Weights of a small GPT-style language model, trained from scratch on English Wikipedia.
Size: 10 layers, 3 heads of 64 (1 for keys and values), MLP 512 SwiGLU, vocabulary 1024.
Architecture: RMSNorm after each block, rotary positions, no biases in attention or MLP, normalized queries and keys.
Training: a variant of SOAP for these matrices, 138M tokens, 4224 steps.
Each number is 128 + 32 x the weight over its row's rms, rounded and kept within 0 to 255. Layers, rows and columns count from 0. Numbers have three digits each. The size before them is the row's rms in percent of the matrix's.

# o: layer 3 attention output (transposed), 192x192, rms 0.209, rows 38-63,101-127,165-191, columns 0-47
# v: layer 3 attention value, 64x192, rms 0.215, rows 38-63, columns 0-47
# gate: layer 3 MLP gate, 512x192, rms 0.265, rows 0-50, columns 0-47
# up: layer 3 MLP up, 512x192, rms 0.272, rows 0-49, columns 0-47
# down: layer 3 MLP down (transposed), 512x192, rms 0.216, rows 0-49, columns 0-47
o101 095:118114085071115137138135119081140132151151130122138092150136152180113156213126135121109175096113106145167121162121120108112145147171121177153086
o165 102:139183118114129138149130146122112177126140135135090160066136175102160136095103113134135133169190127112138105189100183115162144114093143100097142
v38 103:132139151187178124138138110153158114190130154099104125174113174154123088132126171141127058145171141105137094101179104140130166056106154095185081
o38 095:111128101098116160148209106174104140117154128105110080189081103097117120137161115161130133087140115106108163147158137109116110167152167143168193
o102 098:161140057086107125098176147048112150124144123130127086126166149103124150140107111118145164079125147059123166087146130133141100138136110165156111
o166 095:140093110168088144097097076172132117129162133129120175127081147185120164104142213111146117141197146127174102106125066087121133119151100107111147
v39 089:151130165177113104092121184112152069119144152139104137165122110151128138220153087175114144115148113179134138127159099141152106182120115074059120
o39 110:101191095117201131073128069094123132164104093123134089165176151131112121096084113085155164158083190160092193051118103123047142150101168143099098
o103 101:076108122106142144202104148189098164126149155109145136105087165090127153151127170133197137177183171086141106116106151138132171147202116105144158
o167 088:141149097140106123177126178132150149146146126153098156114093123151114134124142136126020095121120086138134104126123092123068111155112162172114096
v40 107:150131094145141190143108077125125141126143112151158160140110163125139121175140169133083189154163111136164148145209152130108136097045093196145126
o40 093:150094097128092159158159132160093125084184107087096178195049128150184085086080099131128113058139143099097125120132118102097135140113147083116139
o104 113:138194106135191084176128142136100173147134117152161101188159155163132183114153156144070137141061066106115056138105132147132107174167106106082122
o168 095:124054117124130165092167145108087113112092146091160092110159102083118180139090162178148150145165112109154164127140143174118093183077113161181196
v41 098:090185091123148083133074177157131071161131151111120177121135090128142074098131179166130113071154133120169132135110127126134113132104173059120162
o41 109:142150171106148175096140148118169139153226114169167123086162120154130083102140190139185118117122139163210154150098104117103104087125103177156174
o105 106:107135108145186068142117146165164164131063132155133091146146069119084136143135105097141106188152114164087134116189143154195144116206142101097078
o169 085:081172087133129094126129133069130087187155064089120102123064153147182146144083111146090072174101146148136162083131127174114174106104128121167143
v42 098:103169100127122151149131146137113138157056128092124094137111109151114131153066092160048148206154074155147098150103123129124180197110109106129152
o42 104:143098120141177132073107095122122133094064133083107102138143140121137103111142148091048170165095114142091182111122166104165098101174169089058109
o106 095:116132124105135114180134144093156072112102096066153151130120180119149167135165133135152096119132172095140094102108151136141074145107132069148123
o170 096:125133087126129090194165132104107142102151171163111153146143139158204142136133114088154179114099082171109112129103105152150178191158129150136075
v43 095:099133147187135187158083142089088129176123099166137117141146058105151119108094132134163165142163126085169090114064161152187156123192103117141157
o43 108:140103162131081133167179180138133179143213117085143133124163093140176173095201134122156179090146128144121169119136158127110166106120170107147118
o107 095:155097167098157034153157171099141130076112081071175129126115191116174109145134131163164102079124151191120180146148141108145158164101112120113100
o171 092:114191112121118149109121069117082110146205158236148146137120134149131058097130135127082106151115145166101100168095112091092113176120118130096098
v44 100:088114115104129109162057063156115140165120128140146091078108081124091113177147125133157176127107174098052143170112135074116090111154097144130085
o44 102:113124147162090178195072170108103149137163173127147137153158150114137170106102109126134076119160166191123127120144110102159127172070098114125126
o108 101:087132181186151135099185110157119148134116157151065079130087089156137107079071125160073108191122120131111144051085154135104125109112119147162163
o172 107:156179098091167067136118130153149117149152123130206129132118110112144184175176129094109176102100028085138135102087140223172106127194118129114130
v45 097:110123092127142130119103132098160132159134050151121183108159111096146139235081087109105111124098139169098133123087131143104154153112078163129107
o45 103:119083154084154144118131096179135110109126124095191174074117193153135074151103129192174167098122137127137209150098088102111136125146051158129109
o109 098:129155072120112139121115098108071081153086111119096142161128054132203151122137160136123115095158137115116172139169086088133133154129180129181176
o173 100:164104138155112112207149178110097107105123167084139098148107205143153176128116167050125168112110148096153108120094151141158094127106173158152135
v46 089:195180134113117131114124154102113093138112156124166155100109162113112108106120139197133161146148133109138144154171033128168106186115144097106134
o46 101:172119136131181143133154171189133132119090067058180119116159182190124134129156094170091166167089113135140132144153080142057131089130138095135136
o110 097:114117135117085147116184112128156159085121145148129185100149100139104107135130182058139099098139095079129116164109138110150131146127115146124139
o174 090:150169158177108148109124165058089155175131183130101119144140133163123123113212156196099177137109097174111097127169137126122160119172087149123090
v47 110:178133185177116185082105070166108118070062158165127076108118161194095127108128191163100194138182107146098146091148196166116134119094153155099131
o47 108:145101122158096102183143148150137143082095168109121200120133154104148134106089195134166149099081139200129074097162115130109158166119098185122167
o111 106:100168112135176081122118154107068078190170082122171073158153136142094204145135056136076143095114156167135124103124079138183127112121167111138083
o175 100:111132140153110092166076121124130095151100138194078097126099107177123097130112139081095116099083107157110163144109149119096108133118144087160146
v48 095:155116101151129115109098121101132086134172047076072150176132138108201077078062114086085089111113117090153128169085108109082146143149125168094096
o48 099:142111141131128108123157080123118158140163049126130111092155100150178151055129124136165099150196168113115119063086139163137160160114089163132127
o112 094:132142108118154107080144061165159126123119165100162120121138205115115134105116078112113140104103070126153093126132121139151078088115110069118142
o176 101:136124188068088182100149102112143130176138186100140145127072117112129089131103173123156145077141085162149141176130124090116178162133085156184140
v49 094:146082144196147185125167143087163091143119109101095099148104051102128117133141162178120103185107056116116118080092126128106152154110134117140155
o49 107:153131128166199124118084154114079119138103144143205128081145165128119133148131150126108111112106088135152153145163092151165097088100171224148184
o113 102:117114100104106120209121113098101072107138177155105119128197191072171178148089089125068109135113106133095081083136124156134113148097129068137138
o177 094:058130160115102109125153126109142171117127090103126162152073111172130106091147069126032115113123156104191125102108108150080048150111127122114090
v50 106:104090148138135181154112183191138092121076109147152147150128107138189083111150150138121135127101122133183147141104129163141106146115127112103126
o50 100:127052104091098127080124133104134104121140162045104146145146132168091141118079150120171131108050102145169111180123133152147068168106110109077140
o114 092:118187133132104139141144118132122173137196171116142160168151123179080186114184175130150139094157090082113164144149124144126185154156072163171126
o178 103:169151039112151113126162112150127150174112108185150060182131111157175067068150132127095112133135089108161138075101173124087131112136133109120101
v51 100:145131140074163156142147117128182079104069120151139145107128116102145162103154121177101187124200084104184178151137132167096103176134165162137195
o51 110:109137121082181116104109151112149154079128130219144089116094131109084149128102118143113154114149165117114126088147108177092118092095097159138094
o115 100:143110142195132106143152141152106152113139165130129130098103108094143058158100082142160062141114155138100107118141205165092133076145125062104125
o179 093:099085124140019125126109102076122115128148118102093150179164106175146132132187202131155114123119093204174109146077106078138082128077151102116105
v52 100:127140155092160146157111135146115099102147090083145171171180165107072130125122155113088105149129096170173091165129100162082147096163134133128121
o52 100:133106107128210126146084112140122073161097113187145127142104153100140138126138141154125141081106074194120061126113101078081165127167165109137131
o116 089:093146147186110129179106096145108149208079165119087135140079146126154153111136099122161097170151109143077169124109204084151097153112093118131109
o180 101:094074099087145149080115113192122196097143116178096131102156101085119107121138208090176092120137116122138099115085186124126146129185093152075145
v53 098:142135092151175189063073182123107139170109103185131148100073173121082194183093142108121135146114122144150141137164139115124135097129133101115069
o53 096:181105173095136162150176126086142158123140094087113127165147105155149169079198102146125082160112139126063105128206150146165140141130099143113061
o117 107:124108146091094109165105114125176081079148103134074060123134158124099142193100097135119140118123146108140107127123119096110111184080132100131108
o181 106:037164110179143110073084153104046104158132119104166162083120159122155122151144206138116115108096106126103125132098134129090121137142146091118197
v54 099:100161059124146123064173163092068154142189115117098131155132113086188174084110104152125185169164143109118109125058162165114091099168121074132119
o54 098:128063150175113110127132187133115128151139111107131135167121103111098023158102136137184153116138173119125153149149141106099148185134164123162102
o118 098:176101171154122151069093103094184111182057072091150180081108160161093137095124109123105029104109158076179138147201105083094110101151111169121166
o182 101:154134169141095149141157126129118169163174097117117096148126118127185147115145138121078194109111095158134132096098154161196100133084068103159132
v55 104:070072140099148100149136102177128100113089074082147199195058130166066097103098122193144103154086089135177169103112104162126141113158100144129181
o55 103:089134142122162204097135064143142185119145135142122136095086115109112094124103148179103096064176119080126115157189122135167140134142121131135141
o119 109:171145082151062201161100137109091123098067136128100104086184119190148121139189130106120113114176114155177124147134156118121168109147172065193125
o183 095:142128147116155144132132161166155136152113181161139096153169055091071135130186106091108104091141117120078053127114131111069123137154111107110136
v56 101:128130120129140141139132144151128152170122128161135094157177129184156129123165146141080144094187094142134077128114142107152113097104164089111076
o56 111:143153113091111145109121125126115074124125117157127092135154176045129130165148177101155143155116165078091097166123120086128147129101145108087147
o120 103:148137147119163146127110075164136114153166091061140084135128148106115118096141098122194129074103150126125183152119157148085097157123130182170178
o184 087:073121147184067144170124092164137140122155169153194229031112102136189120090122138123130161134139083105150147184106126124116174157124107121104126
v57 111:140140129115206129103079153140108137092122155089118076076163073138100190134099120148163178174138119122124149119108146150148201144098117128123162
o57 104:120193142128119119100154110058100051137146123088157099155090108121198165135158047177128067130120147113143161115089148158119066133111106065157101
o121 097:117157129174156056166130151164133138219153114151166113113135105132081080147106157141178098092155148072148160117129110099163142189096157105096063
o185 106:135141133164154102129136129115163151120124096144095185123143103131147191130186137049195157126144152146118116125023130117148118058155109127130157
v58 099:155089166174144106142142149118132131156109103184145067182112093107059228136057093117127140113133137141104166156204112086088144114113120115127115
o58 094:091146137138103089074123120090085126149140151098160090131123146103139186184103154104154149126110073092129117096100170189076113147151133125115167
o122 107:115152134149068121176105120121143099110138168071136139096156119148181109104153158079139148172098130156060115091107109161155144172107150129205095
o186 097:157068152117157139098129160165127155107142122114151102146172122142111064130066125154073150118165090105101158172105162108217142107124117166060120
v59 094:153107137180135132130129135252134080134194125143131146122179127134131105160103123114165086111135094095164205166156101119166094096161106167160159
o59 116:164078077079214156147117126117074142130099174137160121148109146078100127100108118092159143083113116112175175078099085166103111163143126169089074
o123 100:120104099146091092082160200149108089133145174062129109134208103141150109158112139139096165128135147138138071109125123100137134125074172147122142
o187 082:124134144160119109099135121127176141091099093186144117155141117189121063166183148144086106160131100194111146211136092146102175105187106146198150
v60 112:102219095172172164116136082159102208160132136123160145139149128100097192108101155157093121144113125187116135130181111147040152104132085137130156
o60 100:110103123167134133159106148134124147092091147084148124214166149164110102144070102160154134111079084069167121131121119142149108154133137139124115
o124 094:164128157124104098134139134167042106139116073054140167116136117083140108123151085080112093147167114128129170095123203145139116131104152115085136
o188 106:133089101092080041092168146070131183100137153162105170096087128121140141160159189103170138123063161111092135119103111129127090124120101167105132
v61 101:090101077128151140073166164108096119130152142140143142118156138131074094119145104101120096086141158118148105115183080100113140141103144164165150
o61 096:170123170151133119159170088159112173187045161131147177072122147168152053081133153131092145093155086156142143071125172132153118091198070151114104
o125 090:079137147094067126167123145138149157142174122093089140114084140109153176093141128113181168138124153184131162149087168095150168095079086120135173
o189 105:140155079103101158114188154168112126152129078119098133090138102151139133154159156119130099115112135157143117081097102123136089134105150163176164
v62 099:126150048201122123104131136120156088148110178113094156095170121115145149096120049138065116126046171137127170135203107160132080119110152124094085
o62 099:134081160155123139077088154125161140157158138092157156118139108169138158166070096173156133136167117111165149177168112174154199166138123152124135
o126 103:105099105149108126107127093169108159095173104081186116120137124114149132116108211090165165147179117101149100103087154125136114076175120169098168
o190 094:143092129116139109150179141140127143149063137112131105108072131125088163095159140080081083164108133135103154106137122161101091109139141169148132
v63 091:094196129155100125164076099190098120137147113125150094107112113151128092093095040160112074173109104123075117159170096148122077105121154125110162
o63 096:143128126183129107118147151134107100120090120163153146114130111143095198106122206121151160089124121114153095093192143141141095187092147137128043
o127 100:088075117094085143147148103091141190093135148096131146183091058151131083122101099132134095097141141145197153088104117145198156081201112118127155
o191 089:098143160158097140126142082182148082116108122128131105093111109116107138176156105104117147137142100189081134170102183139136123164092131113161113
gate0 093:139137119092159127096105136104171122127147159167113130101116130165111201143209131111179107155178154145130087164076136152148165154167110080143170
up0 097:111148095105131119114135091092201106074152082081096091152174148156121107098118084124148068175074124094099163129119130147110152075129135136146106
down0 105:088156125119125145185124139086129087131149153086117186108146136160104203098103081177176101161119081128098160134098178179067139118119075073127088
gate1 101:173171123126107078186083135113080108086078145096139147100137143099194120103139073171107164107140188171213115173137088115169106103103113105139120
up1 087:134180161087107123158164131122167149176113126158153132159089163100156097131146137097106199108178155125138136170073087149105073111121082158170132
down1 106:151150180098067078120175132125120135138088184147176149127114158126113152149176169137130114106130109181109156176128099103103079134151138171117156
gate2 107:119124153135116113100108082168129134171179150114164118139174139146117197076121095133096126107156143183103188080148127142105191175137095119154111
up2 103:112146130135108154173095176126100114136051108096096102140063118142071031117142079092069177152082088145134112127118165152137102087179154091152140
down2 094:112144123103157089148127068165174204123139148174133122088141091126118216112117133161121110141171147149086129121111092143172197122136119115117056
gate3 091:139161112129109140127128197123089110132121171081110090120157219172167124133129140138141138159105135155115124097131093115095156118125122182113072
up3 096:137142177161126152096119095200079075143114138082124192057111140059143196094126145086187166106161141090091105152106114136104149135115119157138099
down3 101:135174130136158109111156119144154123185094122103142127108150074090078134094182147129129102113055146155083086118036100056153140120136130144122103
gate4 097:107082074132170140129138122099135132087113110192146158153109050148149107129158120144176183143186072197164137114160120141081142134106141098138100
up4 098:176166159162128136064115050161163135169135108102118172065090148096151118070087162159120137099166107137093112123110142136159099133104106157083113
down4 104:145108130149073156137091114102112104111132104071136152148109166068101115053172167181106146123119146106141130114113078111134117136114095155115096
gate5 102:160108096072071186149120159069106130089096164184104138099143238071151104106110108094151132127194149164149102130111146154125113119125089146103129
up5 108:106100154151175098145125154160204125171088164128118115112105123214115161173147162157132107115147160118098142137136139075114219132173119131137122
down5 102:167146082138115104168115138153092124151134103112140114078157125137137103159154144115151138192106126079177154192110071159118100103103225132132075
gate6 092:115143159171121054117111226147117076190072138108180147145145157130167123099141155070167136181121186097058075140131083134112128130154105153138140
up6 092:105125127122138170104177048110118122069164152096116064095078114185107111148080105139134126121095133154180135093108139155156119101088149116119113
down6 094:113132064166082085110178155129127125082139107173092140074120079125184090117163106146139101165093101115096126141195115131080092115226118107078123
gate7 093:086158133127114085101106124129141163084093086138152092130072113128098149159147131127211166148122106151150123117074134123070096066110106140095175
up7 096:124076122095108165165024183132131149115157185146143163158115162098081130188091074205143135107091151124141143095134130087171124176109132111174097
down7 097:133104121161190146136061143154132083100127108149089108103157137179124181152135093125156135167146088098185204132168112154144145169058129117108121
gate8 099:100098090122137117151115077116141153112118119095199097118074149093186118080101126180100121152073122123107092102124112133148171151160098133144086
up8 096:126132132161166138142177133114100146132123095103121152133184189131100101128154157117164151097118119157160124133077097121096130163080093132123147
down8 099:141152093089126112126138138075144111107099137120139136139093151125144102156092150135099167153158169095111150154171094123128193127113167094133111
gate9 104:080115116123073163182152084069148138111161097084121145113170124131120119052162125126136148132131173194147135185161132063147087201103105137132152
up9 101:121045129168138132111163163130099185111172130119105129116151102138148109174161052129109061161077124158166171158163133161150125154126110068082182
down9 115:161185130191175157055106151130091108188138145114104142152139161089109125080162145131157121157122129118117133094156099120179086141120124109137124
gate10 087:094172150090114141171134123136075104152137136126074116159129138100119145165075124137099125093128081144163165095119131123132071119076170133189123
up10 091:133176162078158142141143153151091149169104092148119091133140086131108124148056150114090123100126113092147143128117156163127100084092190171098123
down10 093:132115114142155081147097128189145141163176120082105140100150132109195089137196096101117080094172119102113123071133113153122141161128149157143091
gate11 103:121123169150083152160095177162096119137156159124059115137099126099122120143140118089121132141139120170194069098115095094081132124156055152133110
up11 104:075149139168154125204183202213109145086137148158126113209042142132097114115144122129168051095119122117120124148085170163125128141156098120113167
down11 097:158087137134133136168120082168153081064090166129094119082121135123162172124120156166103150150143188086121141110111090156072142093145115152170098
gate12 098:116127123178128122133093179137108112100190167156140111189155123146154136043122126121151151104068111210151093178181104124133102183139087060114106
up12 094:134131118096166084091118063088105093142090102135099151098100123114106182190158096121129093141170183075089112083137148093121144071122146123120138
down12 100:094096088159119198114092128091122039146077130072196105113151140174076130131120141133181108190153125165109076124105102156130162142150140121102120
gate13 103:103107159107071084137115140103168107148132142175092187114085178085126135141153167150140125099101136097112048119143144081153070102192117130108093
up13 113:124131072116141110086164137160122134141143172045168126159202079133148150124081055099138137182136107208105140134141133126118139088065114138097168
down13 095:119113145129176159198149167103136126144152064173125109192137159131102186149101176086155214101093153113144148154182137096109174153108118130107109
gate14 090:166093093142090153141083113119186197144141098106112132181127087126218116189124137133092091132149122120111165103092162104190112144107142097092101
up14 097:120176170111135119128146100141128096128141139167155123128132084072097128081066095065244141087122075142086092151136174170109062181128101132160116
down14 102:156145152142104146115173156158112134149099120153108150155105092073150111113084129095185149145186139142139085129155110087200119143110121071150130
gate15 114:132148102097152182139039163128107167180074124108165152066129113124176107184074132238118144154175148089118107129136131079098114090104077111151090
up15 112:113157112069120154053097034205147094126147133192115167121099122046080133160163106163103174114193175033080090170078169113159146125173181201079110
down15 097:132152097180093116107213135095110175116142150111094124160149078152177133173134145029147137047103146181116139160206113140090145120108108226098156
gate16 105:087143118094189118062143118143101116179123093155129122123068153158062173108186114103103132145088113106111114188067132113047125120125089088115102
up16 131:161099154093147091177125154116153135134117142117108156136133123137214104132030094092146085123116149139116207144131175105190139155165130112156186
down16 105:147189172125113152120139111156142157128099076149101102150076122215134123157138057094157135229129135160109141098139134121048140121095192088120076
gate17 107:151162102092179141162106110096119106125172119156172130113096168102086189158123115160102132141099167113111139088099169132189143193164113115116118
up17 105:072124107110102101168099124166177105187110098132138145117062103137145133185087134143167176073157129144132137132119120109089154080087145131095049
down17 099:123185118095110142145166075118117139095092181132173071196127108134093155158135161095120110129134142145090125104095120122116097143137118096117152
gate18 103:097106105051122133159128169140159179146126039086145133189089120123113092168083117197081156132133131130096166158126140158131167136126106128115190
up18 100:099188119122122143148123114084121088091134135142093141141116159120114129165095104193174152138121220045085129105113171149122087089121148110080159
down18 110:113136118080154091070157146090122171126178131130095146150183166106120145131098181162188115115114146120196114132083121062115135120104158162087093
gate19 102:178188084128131138113079143137157150172090087120116133153131126095152172105220134147184177132174133199108160158088166131196141144143112194194153
up19 100:199200150126158143146121123128080137096088132121142094114122150098078083091100177085129110144172142177142132157132104094141176165167092130135126
down19 100:146138155129156154117130145168147101060115111083132178148145127135113121152119090214122146117115170149099168098158182145116119142085104070050103
gate20 135:110114184132157158128100130146193044118045152116113117116118075143159118131184151147120161153070088131132118147116151122115167154088174158116111
up20 120:087105194118157183128112129145192082100100129134110091113083086076131115167143219125181165171099066139143136171142165115133156150092127141149119
down20 083:115057145136126106110121148140152095152071118145125116143162182152098118120057175112173108125115130151120109150041154169076146148121129047080145
gate21 106:206159127150145134170127068153142128154147127086141122138125122088102151078090116110155158138166150102133117080080176117148143036105093131155058
up21 103:063127071140092095176116085171101140199148093082107111198115166140138111117127147158121186140184141181161188126156153120151154071149157119150062
down21 100:121141131123079107164096078104158178161129191159041137122060131101142193140155132069164125100100168158069123150093097161121119109110181092112146
gate22 100:163152129150138126123121129102140121135122082128135081150103111076142124139102123080181142099105117103120129188168093129106142153131117160187158
up22 098:144176084052096102152100196121126138111126120106165133133071120122106136138149141145177161120080108113187073145113151105099114122157101105103092
down22 100:116151136167155116103091138072136134168162105146122165178083136079134097085150192070136145136146152061174089116130077069116125103121117119120098
gate23 099:109097183138191180166135154104108085174156149133174122158122142085186175131134140191142133103094100163117120134125105146096131146078131120114105
up23 104:134128142108202130137155167102105103133137145106160136142131122153149190151088121101174123093150140147094144150165117151133106188106116142133134
down23 097:149150094123109089135116078101143171146172143170112056114111137104115089086145132149110134101043099052127121089137168163134083114168111146133154
gate24 100:100112151186116158156090077177174093140194107129165154097113128061112179081114077160144094203121156124165075067126222166124129092192135127155121
up24 094:126127102124127100124154136134097075152165119149091118135136167073216112112121182117143081134082113115134077152135101076122082178146098203155149
down24 100:116119136082173097129071158166109129104125131115127133107087164121104185154142113153098056142141101137107153167208160157137116156110122090162173
gate25 096:088168111148123134140089110080137139165136108159076111142134106126120132163153091184104133097139137132107157146128169107126173087165092201113122
up25 100:153180129145120065083120185146147149153135117115195098135187131146159117099153158076121171128100120096158135112137144169142154123109163152092153
down25 102:119141136126102151149162119113086083176126128127152099159145113129141161158104068095136129145166156132146126142092119053139186049128156110118124
gate26 097:209122142154101152115110166138112195090116122101088118122094158077070114057182148162083089157073155103130099170121145106176142104130141136069142
up26 098:112103143091133104097174099153136136114148189129140066134185141102120168107060179144110121133160160124149166109094061159130146164142106091104094
down26 101:157108099155129150171165130132120049056123157159144136080159101088089146120092102168148102179116102086129124152166165155142093038134144153159146
gate27 113:152136087145197096092109131121203212132115070109163097188057099104166171124155083143118158133095094077121126120136127049103103156116101119190118
up27 113:111149126105127106154169138124104146114144109055117173126061120136184100166128112069078190112134152139156129181140100124119144203142140119107042
down27 104:126087152087061094173078126137142083065162135138200114138142127134130142129133087124121133084107056153146127120098126186148166099186133135128152
gate28 093:229124125118164163183195129120211158126188150122157106155074166161124148123213180126152138177128191134129143162085164129127141160169096178135116
up28 096:107124120133132067098068163155116101191104105169116142138147091113111059060081098130140113049109049107170106118151107111139184134099174097120073
down28 095:146115125171146088140125113128126032053123087142135098067124142097131114136070085072130150133135153127111096113101088142134105135145156097144136
gate29 112:164182063131139135160134101129104128126112101127059108159173160122070062117100117107087132129098164159182143095125142127109173107134160120118131
up29 109:163154171154124150105095143070127087130139154155142130100151074146126118074121080099117084117077145109141114121114148132175169089146081132081128
down29 101:115122028117119139139131122178135156116152133173106166122115124130135118133123117138099168092178114216137127101097158134092071141175130078152160
gate30 107:083145174150182113104100077148156161156167152163127206150116105134062155187103104131108104122195145081097181133106089179129165094110144122089116
up30 110:111139082050117124173101180168092106128181082132136053056146136075081073107085156154157177108119148121122118095180126110110079110133160098118125
down30 099:090106154146162134065132148175138137110107106226121183124186166142149168175089126115132088144165146135114098155121150219158152146081139086116136
gate31 098:113180147181096122243160166155123088130160149160164144108162126132108132114110135076116174150134120145128120139095141135119086131139137091089093
up31 105:079149136128119117130182155173139178189147200151120115121181121104118164127136196085124173095165146094078130116125148172116158134177127179135224
down31 101:143127063172109125163160142134128149097097138109117114121139112123105111137157155123219187147164178143108092134105166104179132089113218132123141
gate32 085:071095127140132088100127122104148125200148119162075151121093136144072154173137133132097065175080163147119124154132137141083147130119116102118126
up32 087:101110104107096074154157106159173159111131072108110136136132137167134138147156116106077158134089163112125141139127099106136132144191141184135167
down32 100:084158101089217139084143093112158126134116143126159112145117150120100095110106165093140095132181092122104153159106119153075093108113068145182184
gate33 134:098102110137192058112080120102153106105094119158127141113135148166093122168093133108127191132068177107095114099125109101081198124152114107108136
up33 114:105127126129163098128077111138187130102129127107083058085124107137109116177082158123127152143098122112078115089121120175059164118156109090148199
down33 114:169142047128220097110133123159128115148109141132100122155050133162103159097134157103114101117122113102108127085145094107184164102109116127152142
gate34 094:091114123142110131128101138108130127134132175030136104169174100162135093139126141133044142161125127091129160077059165187108100068158131151125124
up34 105:085107157134108108133145142212128121112109119055128116071163118158057132124101132147169111140191160080126111086144101111108045167112151178140134
down34 100:145099117076146160157138098180144126138143129140116169069157136075091157109097132119144094157120094136064157102126095178095069125077119127110135
gate35 103:155151107201172143098117084082125078138083099145116152142076111094157136158121150185149171075107122148117169130135094120130125146160101086093191
up35 102:168122070115056090151093166164155156142143142082139145154153105137175160114162163166112072127110161120092068127174118136160128126174101138116140
down35 094:085078163131095148155103118123123162148163100136105131161115123142199086112155117156132145107113152094190133129070159125177136100110174125080176
gate36 093:113081144121088153136108203200148076164161149155045113100129092123146127162138086169058084154121121165100091105155124167141163125092147103091139
up36 094:163109149103157138135149177188101137144143126119103115122144126123140167126160102098073090158160143147128106115116102078164133118152160103094157
down36 104:109114096090142118152048083130143116186093135140125151148101124144166170091116098086168130164123102103134161100149170176100128156117151142144127
gate37 115:071149118097255083115118177154138132153148108077105157141158145095136121087122086138105138192116164129224192174074109162126116156134144157141093
up37 106:120137120116145132093121104130159098106168103128037129186102115137126144081143088116176124199194130114134186159156131106084151163167122075149112
down37 121:154198097119083057076059140201102103174167131082122127099122172142150205105138092104162171205129129107115175216131130122144144127112116148125145
gate38 095:153114195148160086121146129105128172070115152150109085103093133117136105138107110094133138126145131157123124169158065164145102111158083082142106
up38 100:172139175136142131129140073111132142051167124152106113080110143139110068149138171082212115146128082137114148209087069105182084129134135090154114
down38 107:145149190163139078091142095130161148137125166096094147138124126181123099082102138226108139177176156218118110102088054107090094175093119069078100
gate39 098:089114148142092121104042072106093155152106077079158145134111101137130127152163136115138129183159099195144150125144114137073061128115149171123100
up39 097:118133146097115067124091128078124101101141107120128138166180153100096151181158116100111123148125163101079113118141194116158093172084145122155098
down39 099:138091170137130129169162180156162140133126071178086090117156124070100145125147212115138181157122193071129130128091154147102142190100115130095152
gate40 094:155181126085149138181077069174158140118092095136125084129120130156165097122141145112142144150137149172157108187174103141088117111140118099102110
up40 099:079141144150119147172168134107056146148080117090104133085120177115076141165153129131192055107086074127043089150136134142153114208124134191080107
down40 102:173148151131120135133168164106085177146148171113133102171085164203110085156095109233163155179113086062197100085162129118095151131146085137132098
gate41 101:139159107128159105129132086130114102129121088066103174139129134154100133156114107152100073146128162162199109165109143195108124119151113093153140
up41 094:112127131123154109094104112149133160115131084117051170090127080172098110152170130143109113206148190147156129207147143081118144131132095131123134
down41 103:098129145107164060114124121133095139164133145132142108128094126130156163094169153165132108143125123120102122134184059103177135094128102092090089
gate42 091:120087091136098142150144115159119149130170132137129143130082126091143136135139067127136114082123203150076110064149139150079155119165146124151182
up42 094:167170097163142119112109114104117078138047157159098099095127108149124176125120153099081150125142043135158096174111149110138086103095160109066116
down42 099:105132177143176127131127130104055075164185071073084079094114101084094089127106173218104099173188090142130093134141147095105107137137181054154118
gate43 098:179151179156158167169132100131144112101165125111137185100133119151108136164123148082133098141183100121159120119152141121188169170110122105086132
up43 102:161115126152101164126157144096092155133134062200166103127104160162099171083110189116115088147161138127146078108089146119111085070193165144090200
down43 103:135162162139120156116173143125134164190141155113168108101156120103149089097169149101125132093182147117135062173084099073160152173178125133127173
gate44 104:181133101222115136108153137116085155088150126105117150128076139152123087200134154185170124096125136102119064169113122098119154144169124154121085
up44 109:099101116107157165122128118148127095157069170122191098099095089173080128104125112132090136223125123140149140156175164144123156118159135141163148
down44 099:212171168145097150139097136114093175111136141137087157138177154113118104138112118103126152186092119100191122123133138116105144204171117178127132
gate45 094:104170169169115116064110048160130164103188156081117107081155121082108121141200117127153209160056112102134110139128101149143093152162127146117127
up45 096:136092124128186145148120238146087096188149083128121154106143100160133126141132165091131096161124085096208107131117118130129157120117129121156162
down45 097:141136208138106026096130130149134118134120114122114097131132162120154133160086183144084070150110147056123131133171177124136079103108151131140147
gate46 091:129115126162114143119182160162125148124136154063147096144107159139149143120133078137131183144127131125137096170067078127126111125037174149044102
up46 099:177117174099143184143150083176179140169129112147148121104126085166156132090153125203122134104067091154149092093156124049107125143174083182090157
down46 105:132179185183139123108107144105086130091117114171152139118157104181137076096102153118095099109128127138116147169157161147094142106195139143141171
gate47 098:095122131121138104090111126115165173145075107053088123094126132170165127115197110130088132127077150115110131163121124141170155155149109102102092
up47 100:132052085156093070129148143169105082154079151174158120164090117140064100138109107130128128133162120105194150131111113131128189122181198101121129
down47 099:087122170102114093124113143142100120169179102126137129118137131133065140150108100119105141136147112195169091157114101149123128145187129106096195
gate48 102:166084139062128138104154144169129093192105140125065101080178142085125130135144086096162143115132129083124120184180178126066142093111128100117114
up48 108:106121144130146115127098073186101119146155130113177147118080082221114144132139091117108147112178156097159115050092094164161144159095123184139148
down48 096:165122143114183145128120157134151110197153092176177141118132149152044126140106187113176121188116081096191112153126131144117064117138136180155171
gate49 097:158097127145169165150104144139157146140144192174126148145122118093127102190121123141091125101121143142170112121120132071128150125088113059173111
up49 098:095138168078123119106103163113118088115191097133132142144065153145131103101082145120117100117136142136120117116104174157153101153104166125118063
down49 096:157092197101109148146115096159121135102128138086087165164116111088139134083177100123085114141137090150112110122103096111188103166096174145096157
gate50 107:116143171095073121184100171173124183119146109092180143140168170112157080095093138124115141180099215151159133134132194102147156120107140123043131